Part of a small language model's weights.
Size: 8 layers, width 320, 5 heads of 64 (1 for keys and values), MLP 1280 GELU, vocabulary 4383, 9.96M parameters.
Architecture: LayerNorm before each block, no biases in attention or MLP.
Training: a variant of SOAP for these matrices, 410M tokens.
Each number is 50 + 10 x the weight over its row's rms, rounded and kept within 0 to 99. Layers, rows and columns count from 0. The size before them is the row's rms in percent of the matrix's.

# layer 2 MLP up, 1280x320, rms 0.051, rows 977-1020, columns 160-239
093:51 65 48 44 60 58 52 66 38 46 41 57 50 58 42 43 49 52 31 48 55 53 67 51 39 33 42 47 47 51 49 46 48 65 46 41 61 49 53 46 50 65 45 42 51 57 50 64 46 61 48 62 38 30 45 28 44 61 46 38 51 59 31 55 48 42 55 38 35 42 50 73 33 48 33 55 48 56 46 44
099:45 62 43 16 51 41 58 46 53 30 54 59 54 62 74 47 58 38 48 48 42 53 39 46 51 36 57 49 59 42 58 77 52 69 43 50 40 49 69 42 45 51 69 43 52 60 51 44 64 43 43 74 38 62 47 67 35 68 61 52 59 40 44 41 50 45 57 63 45 47 51 54 37 67 31 53 52 51 43 40
096:53 61 60 47 71 34 49 45 53 31 56 45 29 44 41 61 43 54 46 64 64 36 58 49 60 55 53 46 69 47 48 57 43 62 48 62 50 54 31 65 44 54 47 51 54 43 72 49 38 52 51 44 38 54 81 50 47 55 58 39 47 72 44 47 40 55 55 54 46 41 46 47 49 53 62 38 54 43 52 57
103:43 69 50 51 63 45 52 56 50 49 45 50 61 46 59 57 56 34 69 36 36 63 80 39 55 67 48 54 66 62 55 66 42 53 40 45 64 61 37 53 55 50 58 49 47 53 39 57 66 24 51 62 60 33 57 50 69 41 43 41 68 59 49 53 50 45 61 53 43 58 35 61 54 44 42 59 30 48 46 51
104:43 49 41 46 57 47 57 53 58 55 54 63 70 44 45 48 64 60 56 35 52 64 44 68 46 57 48 43 47 62 64 48 44 61 48 43 49 53 49 62 50 71 43 61 33 71 59 74 59 55 48 46 28 45 59 56 61 46 56 42 66 51 39 62 44 44 66 59 55 51 48 48 36 51 45 46 47 28 48 50
102:48 48 32 56 45 61 52 40 51 54 38 49 57 39 53 57 32 56 57 49 43 38 29 54 43 66 56 42 37 55 53 47 55 51 41 40 48 50 39 37 59 61 30 47 51 57 47 40 45 52 61 52 45 55 61 38 58 41 49 60 46 46 58 47 60 51 30 46 48 61 35 35 47 35 45 60 62 39 69 40
108:56 49 51 58 53 48 33 37 57 50 49 59 39 37 31 48 51 55 75 42 41 39 45 45 48 54 44 34 51 50 55 44 39 53 52 59 13 61 37 42 59 48 52 52 40 41 54 61 55 38 38 56 55 53 51 54 54 58 77 43 51 52 59 63 54 37 62 48 64 42 45 38 48 49 60 28 42 36 60 36
100:48 60 33 46 35 36 52 53 31 56 41 65 48 35 59 45 55 45 54 58 51 62 63 45 66 66 54 63 53 52 56 58 49 60 53 51 44 43 60 51 49 42 44 48 47 45 54 54 54 55 38 39 35 38 48 66 51 48 41 45 50 42 44 42 52 51 51 55 28 58 47 28 52 37 46 61 33 39 60 61
098:49 51 43 53 49 35 55 40 53 51 56 56 39 66 59 50 34 41 21 47 24 50 54 46 53 70 52 45 36 43 48 46 45 34 46 38 42 60 41 36 46 56 48 42 44 44 31 44 56 44 47 53 34 58 48 40 58 31 52 53 49 50 38 40 46 42 54 37 46 45 49 49 43 51 32 55 59 62 33 56
094:38 50 43 63 51 68 57 29 33 53 67 61 32 47 42 48 51 35 56 49 37 54 21 56 48 71 51 51 35 69 59 53 46 61 43 62 59 38 64 36 27 47 41 48 58 48 49 58 56 54 55 40 63 62 56 49 60 45 54 55 52 50 44 54 56 55 62 44 42 48 55 39 53 41 55 49 41 56 36 35
094:46 53 49 47 42 64 48 27 56 44 56 42 52 54 47 54 64 44 45 66 45 53 67 47 50 51 55 54 48 31 61 55 62 37 61 57 86 51 58 57 62 47 53 49 59 50 72 43 65 43 59 57 37 41 49 45 32 62 46 63 68 56 53 41 57 61 55 43 42 71 52 56 44 43 46 32 46 67 56 58
103:37 62 42 50 57 53 45 64 56 43 51 51 54 44 42 46 34 42 47 68 58 47 45 54 45 44 52 53 65 49 40 61 40 48 34 57 60 54 51 45 43 50 56 32 52 29 61 30 46 36 50 58 48 39 64 46 52 44 50 30 53 49 60 62 53 64 52 44 54 60 50 63 39 62 53 50 68 48 37 37
112:62 54 34 47 55 55 44 51 63 55 65 50 44 48 39 54 63 49 37 49 34 53 54 44 52 34 38 50 72 56 59 64 39 54 64 44 39 33 53 47 43 47 57 42 66 42 71 35 46 53 57 49 22 37 48 71 43 57 44 49 49 44 43 38 69 41 46 44 45 51 37 58 41 55 59 28 41 46 55 54
091:58 46 42 49 62 52 60 62 60 44 40 54 55 48 45 49 47 57 68 50 29 51 43 50 53 47 36 53 36 56 66 48 41 40 43 56 36 50 54 55 47 62 60 35 57 44 35 66 62 57 49 31 52 58 60 40 30 53 50 48 61 65 44 47 64 52 38 49 54 53 53 53 33 44 34 49 47 49 57 39
105:67 60 64 45 50 43 56 53 57 45 36 67 41 55 60 58 43 77 66 60 57 32 57 46 39 49 46 57 67 44 41 59 44 57 53 61 41 38 54 56 18 57 70 54 32 52 51 42 36 51 59 43 49 40 66 53 50 58 40 33 39 63 57 60 62 51 62 42 44 55 53 58 62 53 38 55 49 50 46 59
096:32 64 58 49 54 50 49 51 46 48 26 43 46 33 50 65 55 60 71 66 45 51 55 43 68 46 33 42 57 36 59 52 51 66 45 42 51 59 43 54 50 44 39 44 43 63 58 33 39 59 26 46 48 52 64 52 71 53 33 56 48 55 36 65 50 39 57 43 64 52 59 42 61 59 49 42 50 60 67 47
108:54 52 42 45 46 46 47 46 52 44 57 36 54 79 46 35 49 45 55 48 37 46 30 33 38 50 42 46 68 29 66 50 47 56 47 60 46 36 49 44 53 42 46 55 51 44 59 46 37 40 46 40 50 23 45 42 52 46 43 61 36 38 53 60 49 46 34 51 53 63 58 31 48 48 66 49 40 45 50 56
106:36 53 50 58 43 39 61 34 49 44 51 31 46 48 54 47 43 41 66 68 36 63 35 61 62 44 47 73 43 52 46 39 61 49 53 50 65 45 46 40 39 28 73 46 52 62 64 57 51 53 48 58 51 41 47 49 57 37 50 60 49 58 55 36 48 32 59 58 56 62 51 54 56 52 58 42 51 42 48 42
095:47 54 38 46 59 45 43 51 42 47 57 60 60 59 42 57 51 66 49 44 38 62 47 53 47 36 61 60 46 51 53 61 47 70 47 36 35 57 47 73 63 56 43 50 49 43 59 65 51 45 41 45 53 35 62 50 38 54 54 47 54 61 40 55 53 49 58 51 61 56 44 48 24 50 37 61 39 37 39 69
096:57 69 42 61 54 44 53 47 51 53 38 36 49 69 55 38 51 59 55 34 59 43 54 64 46 55 52 48 38 38 57 42 50 39 47 59 32 60 34 54 51 51 34 43 47 51 38 46 49 55 49 29 50 47 47 48 52 55 79 28 36 51 36 73 50 50 47 68 67 50 43 53 38 47 43 55 63 47 40 50
106:60 65 44 44 42 56 51 45 42 50 58 61 53 43 43 52 55 53 76 56 40 72 37 48 57 59 52 46 70 52 38 43 51 31 40 47 55 53 56 55 41 31 58 58 60 41 44 28 48 43 53 72 61 51 52 53 48 46 46 50 45 49 29 59 49 56 60 42 55 43 39 25 53 46 53 40 44 30 55 56
095:42 47 36 42 44 56 55 71 53 54 44 49 49 47 48 46 59 54 60 47 54 51 42 53 41 53 65 55 63 28 61 47 62 59 52 31 42 48 58 47 53 45 30 35 52 62 56 58 45 50 59 47 60 48 52 56 35 41 52 45 55 53 39 56 55 44 57 54 56 51 43 50 50 48 35 58 48 37 37 47
094:63 46 59 57 58 43 60 48 53 51 60 54 36 60 60 31 52 55 45 52 53 53 52 52 60 42 40 61 44 39 43 72 45 48 70 53 46 48 42 48 42 61 59 42 49 46 52 52 35 54 30 44 52 42 56 42 35 36 45 59 38 57 56 54 50 51 38 45 61 49 38 55 61 58 47 64 52 64 46 50
096:51 52 51 37 70 43 54 54 58 59 49 44 43 78 60 30 37 44 64 61 59 75 48 42 63 51 48 46 51 36 71 46 41 33 49 44 51 55 52 58 58 47 57 45 48 48 47 45 47 64 56 46 60 57 51 68 59 41 37 46 42 48 53 51 41 55 45 41 50 44 39 41 45 44 63 45 50 28 49 42
101:53 34 45 49 49 68 54 68 61 63 43 45 66 49 40 47 36 45 62 40 29 51 59 41 59 53 54 54 40 61 42 40 50 40 55 43 57 49 56 38 42 51 62 53 65 49 52 52 41 56 56 39 52 53 44 62 44 38 31 36 43 51 35 51 43 54 59 48 41 67 56 41 49 59 54 59 57 47 41 33
102:43 34 56 49 56 49 52 57 55 46 39 63 55 41 24 58 59 51 46 55 35 28 41 58 72 42 23 46 72 49 80 45 67 58 48 41 60 66 49 51 54 53 53 49 58 46 34 49 53 43 66 40 54 54 64 53 41 39 39 48 52 63 54 49 50 26 66 59 49 35 51 51 45 56 51 36 49 49 64 31
097:53 47 47 63 67 45 42 71 71 60 42 38 51 39 53 61 68 53 48 49 53 39 67 70 35 53 35 47 34 52 49 48 45 67 51 66 36 51 47 45 51 51 37 57 39 59 47 66 42 55 32 37 63 52 40 47 41 48 46 50 54 69 61 51 59 59 56 53 57 40 36 63 74 51 57 53 62 59 50 57
096:47 63 46 45 40 52 53 50 56 36 32 43 48 59 51 42 43 59 58 56 45 49 42 33 42 38 36 50 57 33 43 40 28 50 46 57 49 49 59 35 39 40 56 60 31 50 63 48 51 52 44 52 40 64 53 64 43 59 36 54 51 50 67 39 45 46 60 45 35 47 57 55 50 56 62 56 54 24 43 47
098:61 50 34 39 46 40 56 25 59 75 54 66 60 39 41 35 52 65 66 49 52 64 55 53 36 59 46 36 60 61 63 40 71 43 55 54 45 40 57 53 60 58 44 47 60 57 43 55 68 50 35 57 47 37 45 66 44 55 57 51 49 52 48 49 48 52 62 48 46 43 37 30 47 58 65 39 38 53 62 46
100:58 54 39 58 52 45 34 50 58 50 52 51 67 45 35 43 34 55 62 42 32 57 54 61 61 45 35 54 55 41 51 41 51 36 75 33 43 81 64 55 65 44 37 40 39 29 41 48 38 54 67 59 51 54 54 47 55 50 63 54 53 44 43 38 42 53 52 38 63 62 50 59 45 40 56 50 35 40 54 60
093:43 58 41 62 41 58 53 51 42 60 50 58 40 40 44 34 47 41 58 50 68 58 41 36 57 53 52 43 51 38 61 57 36 50 42 49 66 50 41 58 49 51 54 51 56 51 63 34 48 49 56 52 40 44 42 65 29 40 54 56 46 67 61 65 50 56 36 61 45 48 56 62 40 57 36 51 63 62 58 49
095:54 60 52 41 50 44 53 23 41 43 53 46 58 37 51 60 45 45 28 71 50 77 45 21 51 47 59 51 57 32 60 27 58 47 56 46 64 57 42 48 68 52 35 48 44 32 41 46 46 51 55 53 41 39 68 55 62 47 55 55 50 65 61 54 43 40 48 50 51 61 56 62 41 53 69 45 58 64 58 48
101:20 42 57 60 53 58 54 46 62 66 51 58 26 36 49 58 69 61 48 54 26 36 52 25 56 55 38 45 44 56 65 48 71 44 52 52 54 71 48 56 41 46 49 58 51 54 45 43 53 59 39 45 45 45 68 48 40 47 56 46 39 44 41 52 57 39 66 51 45 48 61 28 53 56 61 44 44 52 51 52
100:54 41 38 60 49 48 41 44 38 57 54 41 52 79 52 62 51 56 60 48 42 51 35 40 55 43 39 47 54 61 67 46 38 49 65 59 57 47 63 41 52 39 58 57 49 42 58 56 51 47 48 45 69 60 64 61 51 46 58 39 42 48 52 55 28 41 60 52 49 59 51 43 45 56 47 35 46 54 47 37
100:58 54 47 63 66 48 42 39 52 49 46 46 57 48 50 47 47 53 48 36 35 51 51 47 13 51 54 40 59 47 52 35 38 45 57 55 57 30 47 67 49 60 71 59 68 54 58 40 32 31 72 66 23 61 50 66 43 65 47 52 54 27 53 58 28 50 41 51 52 73 41 58 46 46 34 56 48 65 52 45
102:36 49 43 46 52 50 54 53 51 49 52 59 42 44 50 53 56 51 62 44 53 43 54 62 50 50 46 43 56 35 69 74 64 46 57 32 57 38 45 46 46 52 51 51 59 33 60 61 42 73 58 37 47 52 52 45 48 59 53 44 49 60 46 59 59 51 62 53 49 70 60 66 59 45 46 63 60 51 50 55
099:64 40 32 49 48 58 54 69 46 58 57 46 65 48 42 50 40 38 52 43 63 34 48 64 39 39 47 61 63 34 48 40 41 48 64 47 44 35 52 48 48 41 50 44 73 44 45 45 66 45 46 46 29 45 54 50 53 64 52 38 41 43 52 64 48 59 43 44 47 56 42 39 66 66 63 51 64 58 45 32
100:42 51 51 57 49 56 36 58 46 48 48 56 52 54 54 62 44 39 38 45 52 38 43 49 61 32 34 58 39 56 54 42 57 42 49 60 53 43 51 49 41 37 56 61 62 56 56 49 41 56 55 54 46 51 65 50 42 56 54 54 43 52 64 42 60 38 62 39 68 48 37 48 64 57 64 38 53 47 56 54
103:42 57 41 28 60 48 38 58 42 53 49 52 52 65 60 48 43 47 51 75 61 57 42 57 45 55 52 70 35 42 47 53 65 53 59 61 59 33 57 42 61 51 71 47 57 44 70 62 41 58 59 57 51 60 21 40 72 39 60 44 46 63 45 64 55 55 59 58 55 60 56 51 41 46 50 68 56 44 42 45
104:59 45 33 69 56 47 56 36 52 55 29 62 61 35 42 58 54 43 59 52 34 81 65 52 44 45 56 33 58 59 64 43 46 57 60 48 52 42 22 46 64 39 34 52 47 64 53 51 43 45 36 51 31 63 54 54 39 53 35 56 53 52 71 50 57 47 54 42 72 43 47 32 30 49 50 40 63 62 38 44
095:53 47 38 47 48 29 70 40 32 48 57 50 57 68 40 35 54 55 55 48 46 42 32 45 43 57 59 50 56 56 36 62 43 54 39 45 40 54 38 60 44 49 41 54 61 51 53 52 60 50 50 68 54 46 44 42 50 50 42 63 46 57 57 67 57 44 62 58 62 34 63 63 48 44 35 63 39 36 39 42
103:52 63 57 38 55 33 67 52 51 43 41 61 49 55 47 65 51 48 37 30 71 61 50 67 50 51 45 42 72 51 49 62 47 33 50 40 41 60 51 49 52 46 52 37 48 51 68 54 36 41 48 41 41 47 55 49 52 49 57 22 56 46 65 53 73 35 46 36 46 56 64 37 49 51 52 57 61 53 39 32
099:41 43 43 45 31 61 61 50 55 55 45 41 41 31 52 50 55 39 46 40 38 50 52 51 60 70 34 54 60 57 59 25 59 37 52 48 48 39 48 63 35 50 57 44 45 30 41 43 58 52 56 38 47 56 61 52 42 39 35 54 42 35 38 46 69 46 57 47 56 66 55 51 43 39 41 61 47 62 56 50
094:38 35 57 80 50 50 53 51 59 40 58 54 47 38 48 46 47 42 49 62 35 51 88 33 53 52 40 57 26 63 54 58 53 43 59 50 52 44 52 60 53 41 59 32 64 58 54 59 29 52 44 61 56 64 55 57 65 39 57 62 54 49 47 40 45 47 40 58 48 39 43 67 41 35 17 55 73 45 48 37
# layer 2 MLP down (transposed), 1280x320, rms 0.0511, rows 977-1020, columns 160-239
102:42 29 43 48 60 46 47 65 50 43 67 54 53 45 44 56 52 33 63 34 59 48 39 51 65 56 43 49 50 35 54 39 57 39 42 62 47 47 64 37 49 41 42 65 56 32 50 51 70 49 64 46 45 48 62 37 63 45 34 50 37 56 46 45 60 60 60 62 56 58 65 42 51 47 54 55 62 66 42 50
102:41 36 52 58 60 50 30 48 57 47 40 47 53 44 57 61 46 52 48 36 38 60 53 24 58 54 46 56 34 59 38 43 51 44 41 44 54 57 46 56 58 41 39 43 65 44 45 47 47 61 54 45 47 53 55 43 60 48 52 62 60 55 59 40 46 45 52 57 48 58 53 43 71 62 47 52 59 51 59 35
095:37 53 38 45 53 53 54 53 37 45 42 42 62 32 54 38 57 55 49 80 53 53 63 64 64 60 39 41 38 54 36 73 60 59 69 60 77 54 48 47 57 57 39 47 58 40 51 32 44 50 41 58 62 50 30 53 61 64 34 49 39 50 47 60 59 53 73 53 38 45 43 49 50 57 46 44 59 54 41 41
099:51 31 53 58 55 51 70 62 46 58 58 58 53 49 40 42 46 47 64 61 60 56 45 51 52 56 51 46 50 53 29 45 48 51 63 54 54 56 34 33 56 54 54 30 32 35 42 62 47 72 49 36 61 75 55 43 52 48 47 54 48 40 36 37 63 42 40 55 59 52 35 62 47 49 59 53 49 41 50 40
095:75 41 64 32 51 41 59 59 48 30 45 40 52 45 55 66 63 58 64 51 64 41 57 52 44 36 65 31 60 53 36 73 49 50 48 38 72 50 58 24 62 48 46 35 52 40 44 40 55 49 44 50 39 65 47 59 34 55 56 42 33 37 43 50 64 53 46 45 53 62 52 60 41 47 48 59 54 44 58 58
099:49 49 27 49 52 28 46 42 59 55 51 47 36 67 44 58 50 53 39 63 41 53 61 42 40 34 54 52 66 49 45 36 40 47 66 64 66 69 46 52 56 59 59 51 65 39 53 68 52 50 49 42 49 45 46 42 38 60 49 68 45 36 32 57 32 39 56 47 60 37 47 49 44 64 46 43 62 54 42 48
104:40 48 43 37 54 37 68 50 28 55 52 41 55 56 56 54 46 56 63 45 44 55 60 36 30 42 58 44 44 68 47 43 45 45 54 44 50 53 55 36 48 48 63 53 55 35 64 53 31 47 39 51 61 50 36 46 47 67 66 57 41 48 51 28 57 51 56 42 52 56 60 58 70 59 67 55 64 63 43 64
098:56 46 54 52 54 49 56 61 26 52 39 55 59 69 47 30 52 37 51 48 46 45 54 33 55 58 51 55 36 50 40 40 63 36 55 50 48 19 40 28 51 46 34 59 34 41 46 42 51 54 56 33 49 53 40 39 50 45 50 60 57 58 46 58 55 61 37 67 56 64 60 53 33 37 42 53 53 40 36 46
100:35 63 35 54 46 34 45 51 47 49 47 55 50 39 36 46 46 45 45 33 75 45 47 61 61 23 52 53 46 58 62 53 36 60 56 62 50 52 54 73 59 52 34 45 66 67 39 52 37 46 71 51 54 42 61 71 57 61 41 68 36 49 69 54 45 39 42 69 50 52 44 47 56 58 54 53 49 59 60 50
099:57 56 53 60 50 41 51 64 51 55 42 48 45 38 36 53 45 38 39 54 41 60 58 51 51 45 50 65 53 59 50 53 39 51 28 55 56 56 62 60 32 60 45 42 50 49 54 48 43 66 55 40 54 41 50 49 42 59 42 39 49 42 47 52 58 49 44 43 40 43 39 41 44 52 37 69 38 44 56 25
090:48 52 43 46 63 35 41 51 41 49 35 40 48 57 65 49 50 49 44 55 59 61 35 34 52 62 46 49 64 49 42 37 45 47 42 64 36 49 34 44 29 52 52 45 45 57 44 52 49 71 48 34 60 66 39 45 56 51 40 50 40 39 40 67 35 41 45 46 63 53 54 59 58 68 38 73 55 50 45 31
106:47 58 52 48 58 57 41 53 48 49 43 57 48 42 63 42 49 31 44 39 52 45 57 44 41 37 50 58 37 38 66 56 48 54 60 46 56 41 41 42 67 39 55 64 43 67 48 60 43 58 43 38 55 51 55 39 52 56 50 50 30 58 70 55 61 52 45 63 52 56 46 37 40 54 51 81 59 36 52 34
105:49 49 49 67 52 45 45 46 45 46 42 74 40 61 50 48 43 53 65 39 68 57 52 56 50 56 49 68 57 35 31 45 70 37 48 48 66 55 54 37 57 68 54 41 40 53 40 37 58 44 52 50 40 52 58 55 48 56 50 61 45 36 55 49 43 42 59 36 60 44 49 65 59 62 53 67 35 53 41 58
089:41 42 54 54 59 71 53 53 42 50 44 46 31 36 46 64 80 55 47 45 56 55 66 63 54 53 53 57 50 55 35 49 53 73 53 46 45 54 53 54 59 40 57 67 46 46 55 62 54 49 37 53 49 39 53 58 75 50 44 45 55 32 41 57 43 57 40 48 62 46 45 55 57 64 57 47 46 46 49 58
106:62 61 29 48 60 55 49 59 53 52 34 48 32 46 53 53 43 42 43 59 38 58 56 51 62 33 55 52 51 46 52 40 41 52 65 53 55 48 61 57 54 40 47 59 59 41 41 55 70 48 67 62 27 53 49 50 53 60 40 42 49 37 51 46 34 63 85 54 53 44 37 43 54 47 65 42 45 55 54 62
094:61 48 46 53 66 58 73 52 56 52 47 61 54 57 42 51 48 47 54 42 48 48 45 60 48 59 61 55 57 51 48 56 57 34 67 53 54 50 61 51 48 53 71 59 72 33 33 58 38 35 63 52 69 38 47 52 48 47 39 48 42 55 48 54 47 74 50 65 62 33 53 60 36 53 45 40 52 71 32 43
111:43 60 57 50 53 51 47 64 51 51 48 52 34 50 44 50 70 49 59 64 54 51 48 65 45 40 55 43 46 40 56 46 52 74 67 71 63 45 52 42 34 52 51 43 43 54 45 57 63 42 37 25 56 58 50 71 47 59 75 47 53 22 48 72 46 55 52 44 44 42 50 64 49 37 46 41 30 53 47 51
102:61 44 60 65 55 72 41 44 51 57 55 56 54 41 60 54 48 55 38 44 56 58 44 45 53 63 45 39 67 45 60 49 40 50 46 51 49 53 64 52 45 51 32 46 56 50 35 50 53 35 49 50 52 33 62 56 57 60 63 45 53 68 45 51 46 59 60 54 53 74 55 28 42 37 54 40 43 58 47 45
097:50 51 55 53 46 46 40 57 36 48 46 49 45 46 35 43 47 56 64 57 57 35 56 46 51 62 49 34 52 38 60 40 40 44 38 45 63 49 65 42 64 61 42 37 47 58 44 42 43 49 61 43 50 53 55 55 71 59 49 66 58 51 28 52 62 52 57 58 55 44 48 44 57 66 45 54 56 28 48 32
105:54 36 46 55 54 44 60 39 57 37 42 49 66 48 53 29 67 58 50 53 54 52 30 44 43 50 50 46 48 55 48 38 47 59 41 47 58 50 68 58 58 56 40 40 34 38 46 44 51 37 45 41 58 49 60 40 60 56 23 56 37 62 45 36 64 34 45 61 54 37 48 39 55 60 31 52 30 70 58 43
104:49 55 51 71 58 52 65 48 47 63 40 45 49 60 48 66 47 58 31 46 57 48 43 50 53 58 61 37 68 65 51 43 63 55 60 75 34 31 71 57 38 49 50 59 55 61 39 44 43 63 38 59 52 48 58 45 51 64 43 63 51 67 55 49 57 36 54 55 51 47 51 54 46 45 34 60 62 59 38 43
098:45 40 60 58 45 40 17 34 44 46 49 55 43 62 33 53 54 49 52 54 60 29 40 58 53 49 39 53 47 58 36 44 64 51 39 45 53 47 38 44 54 62 66 72 43 40 48 62 53 54 49 61 57 63 21 42 48 48 56 44 49 53 54 48 58 67 46 50 47 41 37 55 64 37 57 41 51 41 54 63
087:56 61 45 70 45 65 56 40 37 46 45 57 43 46 37 55 55 44 51 62 56 64 63 58 41 55 43 49 52 47 51 60 36 58 46 54 43 62 54 66 56 40 42 40 47 54 46 60 59 27 64 50 37 52 21 57 80 67 53 63 46 62 42 64 44 57 57 51 52 62 47 48 36 52 51 23 51 45 60 55
091:53 48 33 47 49 58 49 56 21 52 51 49 56 54 23 65 40 54 46 52 67 45 37 57 52 48 74 45 67 52 38 61 59 57 42 63 41 47 44 55 56 54 55 42 53 48 68 59 58 60 46 51 58 44 48 56 31 58 54 51 38 63 55 64 55 49 47 58 45 41 56 42 53 60 46 60 56 47 45 54
104:32 48 53 47 57 58 56 68 52 51 52 62 39 53 45 47 51 54 37 44 25 46 37 37 54 48 46 37 54 45 40 37 48 46 45 37 62 56 64 65 48 45 35 28 38 40 44 49 58 55 42 54 45 39 54 35 70 52 56 34 47 46 66 41 52 43 48 44 32 49 42 42 65 42 56 58 45 36 52 56
100:49 62 69 47 56 39 48 42 64 56 65 33 57 47 40 48 42 50 53 47 53 44 55 52 47 58 64 44 61 40 34 45 49 58 48 64 48 47 27 53 53 37 47 56 28 61 46 60 55 58 34 51 52 47 44 60 58 43 45 48 71 61 39 43 60 68 54 31 30 76 48 57 64 53 53 71 55 42 39 70
098:49 37 55 52 60 39 39 42 51 37 49 38 63 55 66 54 43 33 51 56 61 60 43 45 46 57 55 40 47 60 26 72 49 50 62 56 50 46 63 53 67 42 53 42 66 59 37 44 41 40 33 61 76 63 44 49 46 44 31 41 41 31 44 72 44 51 36 47 36 39 49 45 50 43 25 46 55 39 63 31
099:53 49 54 55 69 44 40 54 48 50 39 36 46 49 66 43 54 54 62 44 64 54 51 47 60 59 49 47 40 40 57 43 41 57 69 62 56 59 39 62 65 56 53 48 66 44 43 42 50 60 44 33 58 46 47 58 62 40 49 54 49 38 64 63 40 59 54 44 50 52 40 46 61 32 34 50 68 54 48 60
089:41 57 65 43 53 50 37 61 53 52 46 56 44 43 60 62 28 43 41 28 43 43 35 65 58 29 43 67 53 65 43 56 54 54 47 70 55 58 62 45 55 34 36 59 47 46 55 44 47 55 55 40 57 46 57 42 53 50 63 47 56 48 46 43 62 47 46 50 39 62 60 67 44 57 45 61 58 53 37 54
095:40 46 36 57 43 48 63 48 42 33 44 38 59 51 61 49 63 50 41 55 48 70 54 33 56 66 70 57 44 41 55 56 51 45 54 56 74 46 21 46 38 52 72 63 54 59 54 49 53 51 46 33 68 43 46 44 40 61 63 40 47 54 63 57 51 44 49 57 43 52 52 52 70 45 58 42 59 56 35 49
091:60 34 47 34 61 46 62 49 47 67 64 55 47 54 57 56 63 43 40 45 43 43 43 64 26 48 54 55 55 61 57 52 65 59 60 48 51 57 38 53 47 42 50 53 66 52 31 42 62 44 51 51 42 50 41 38 62 46 45 57 56 34 61 52 55 63 55 50 58 59 69 50 42 42 43 52 46 49 40 44
091:71 42 44 55 54 47 48 55 63 59 40 37 46 55 50 49 48 43 56 52 63 29 57 71 53 53 49 53 40 67 51 56 50 53 62 36 46 41 46 63 52 58 36 61 42 61 45 37 59 57 45 31 32 72 53 52 57 61 56 65 70 49 50 24 37 53 40 71 60 42 42 46 57 58 52 48 41 51 36 45
095:61 49 52 59 60 57 57 56 48 31 49 46 62 39 36 40 46 55 46 41 50 55 71 41 48 41 47 53 71 57 43 31 57 51 49 34 67 57 57 33 41 48 70 22 59 49 51 49 41 40 49 50 59 55 51 48 51 39 39 61 58 59 47 46 32 51 43 43 53 63 40 63 48 47 45 68 53 58 47 49
093:57 54 59 51 59 41 40 56 47 54 53 59 49 33 54 36 57 53 42 57 63 67 67 62 45 66 49 61 44 40 42 50 56 48 39 35 51 57 54 57 58 56 50 48 53 42 55 52 35 58 63 51 30 49 56 53 51 49 46 65 47 39 56 33 63 62 47 53 71 50 44 46 44 42 68 60 53 57 52 64
098:47 60 39 47 60 63 50 56 47 64 46 50 59 66 44 40 63 50 58 46 39 43 30 58 54 43 58 57 53 54 60 48 46 34 51 39 45 54 58 40 56 31 36 45 49 43 42 55 71 75 40 16 30 51 75 54 55 39 51 53 54 49 37 52 55 52 47 54 53 42 59 53 49 58 54 57 53 61 68 44
102:62 42 58 55 45 55 51 46 60 67 65 43 51 55 56 50 41 43 47 58 62 45 54 49 61 41 45 30 70 48 49 45 35 34 43 53 43 74 35 43 41 42 63 40 29 79 34 30 66 31 30 62 47 66 56 50 44 45 61 57 60 28 40 28 52 54 34 61 45 52 53 63 54 61 52 49 50 74 48 55
099:58 47 70 45 47 38 55 52 57 48 43 51 60 53 43 57 58 45 48 54 46 60 57 45 57 26 57 46 44 39 42 52 44 37 51 59 48 53 32 52 44 62 54 37 52 60 49 47 58 54 55 40 58 32 48 60 48 37 55 64 81 45 37 54 39 55 63 55 50 74 54 49 42 44 33 48 54 46 50 43
080:54 45 51 51 56 43 55 40 44 58 41 47 50 57 48 50 64 54 63 49 50 56 61 65 52 67 66 37 46 34 64 53 42 58 58 35 66 46 43 54 55 56 48 41 45 46 57 53 63 63 56 38 66 67 56 42 52 60 41 56 70 54 38 43 40 82 45 69 42 44 54 51 52 46 24 62 29 52 42 70
106:48 65 51 64 53 57 53 37 56 29 43 40 44 63 47 42 44 55 50 42 51 27 40 46 55 35 46 45 49 46 44 50 47 36 57 51 60 49 37 38 68 45 57 37 47 56 61 51 61 60 52 54 54 47 54 44 39 45 41 47 32 42 62 43 55 63 60 62 68 36 43 61 43 48 53 52 42 40 47 60
100:46 35 52 39 47 61 29 44 46 42 68 46 19 48 55 75 46 60 35 59 45 53 58 34 52 65 37 51 51 40 37 53 34 47 42 46 60 49 63 46 55 55 46 50 66 32 41 44 50 47 41 48 55 63 49 39 57 40 40 32 49 53 38 62 52 64 56 38 48 50 34 54 41 44 36 65 52 32 55 54
103:59 46 55 42 63 43 34 50 51 41 43 42 37 46 48 58 42 39 46 48 26 54 38 38 54 44 69 62 35 52 47 59 40 49 43 48 31 42 39 52 38 58 22 48 56 51 50 50 55 43 62 46 53 42 43 45 51 49 47 36 60 67 50 62 42 54 44 48 40 58 50 62 37 56 62 39 48 53 38 40
107:48 52 40 30 52 45 37 61 43 47 61 53 56 38 67 42 43 59 37 52 53 64 66 45 63 51 55 37 60 62 59 59 53 49 43 55 52 57 36 65 43 52 69 43 56 42 63 53 50 60 46 49 47 48 58 54 59 54 52 37 57 30 51 62 37 57 57 49 62 33 47 25 25 64 40 41 41 54 54 63
095:44 36 67 58 40 35 46 47 58 65 55 52 57 69 51 58 66 50 51 64 53 53 50 75 42 40 66 47 34 55 41 67 39 49 50 45 59 59 62 50 43 46 48 56 73 59 51 52 49 60 42 54 41 55 65 51 50 43 51 61 50 63 59 44 39 54 41 59 55 38 26 46 70 60 69 42 58 37 62 40
097:53 63 48 45 43 60 56 40 36 50 68 55 61 46 40 45 58 42 49 53 62 49 43 58 49 48 64 56 46 54 36 59 50 64 42 68 50 65 42 44 51 49 49 64 58 55 57 49 61 70 55 51 68 46 50 39 33 56 49 25 42 54 48 55 64 53 54 40 58 49 58 61 46 52 48 49 60 58 37 46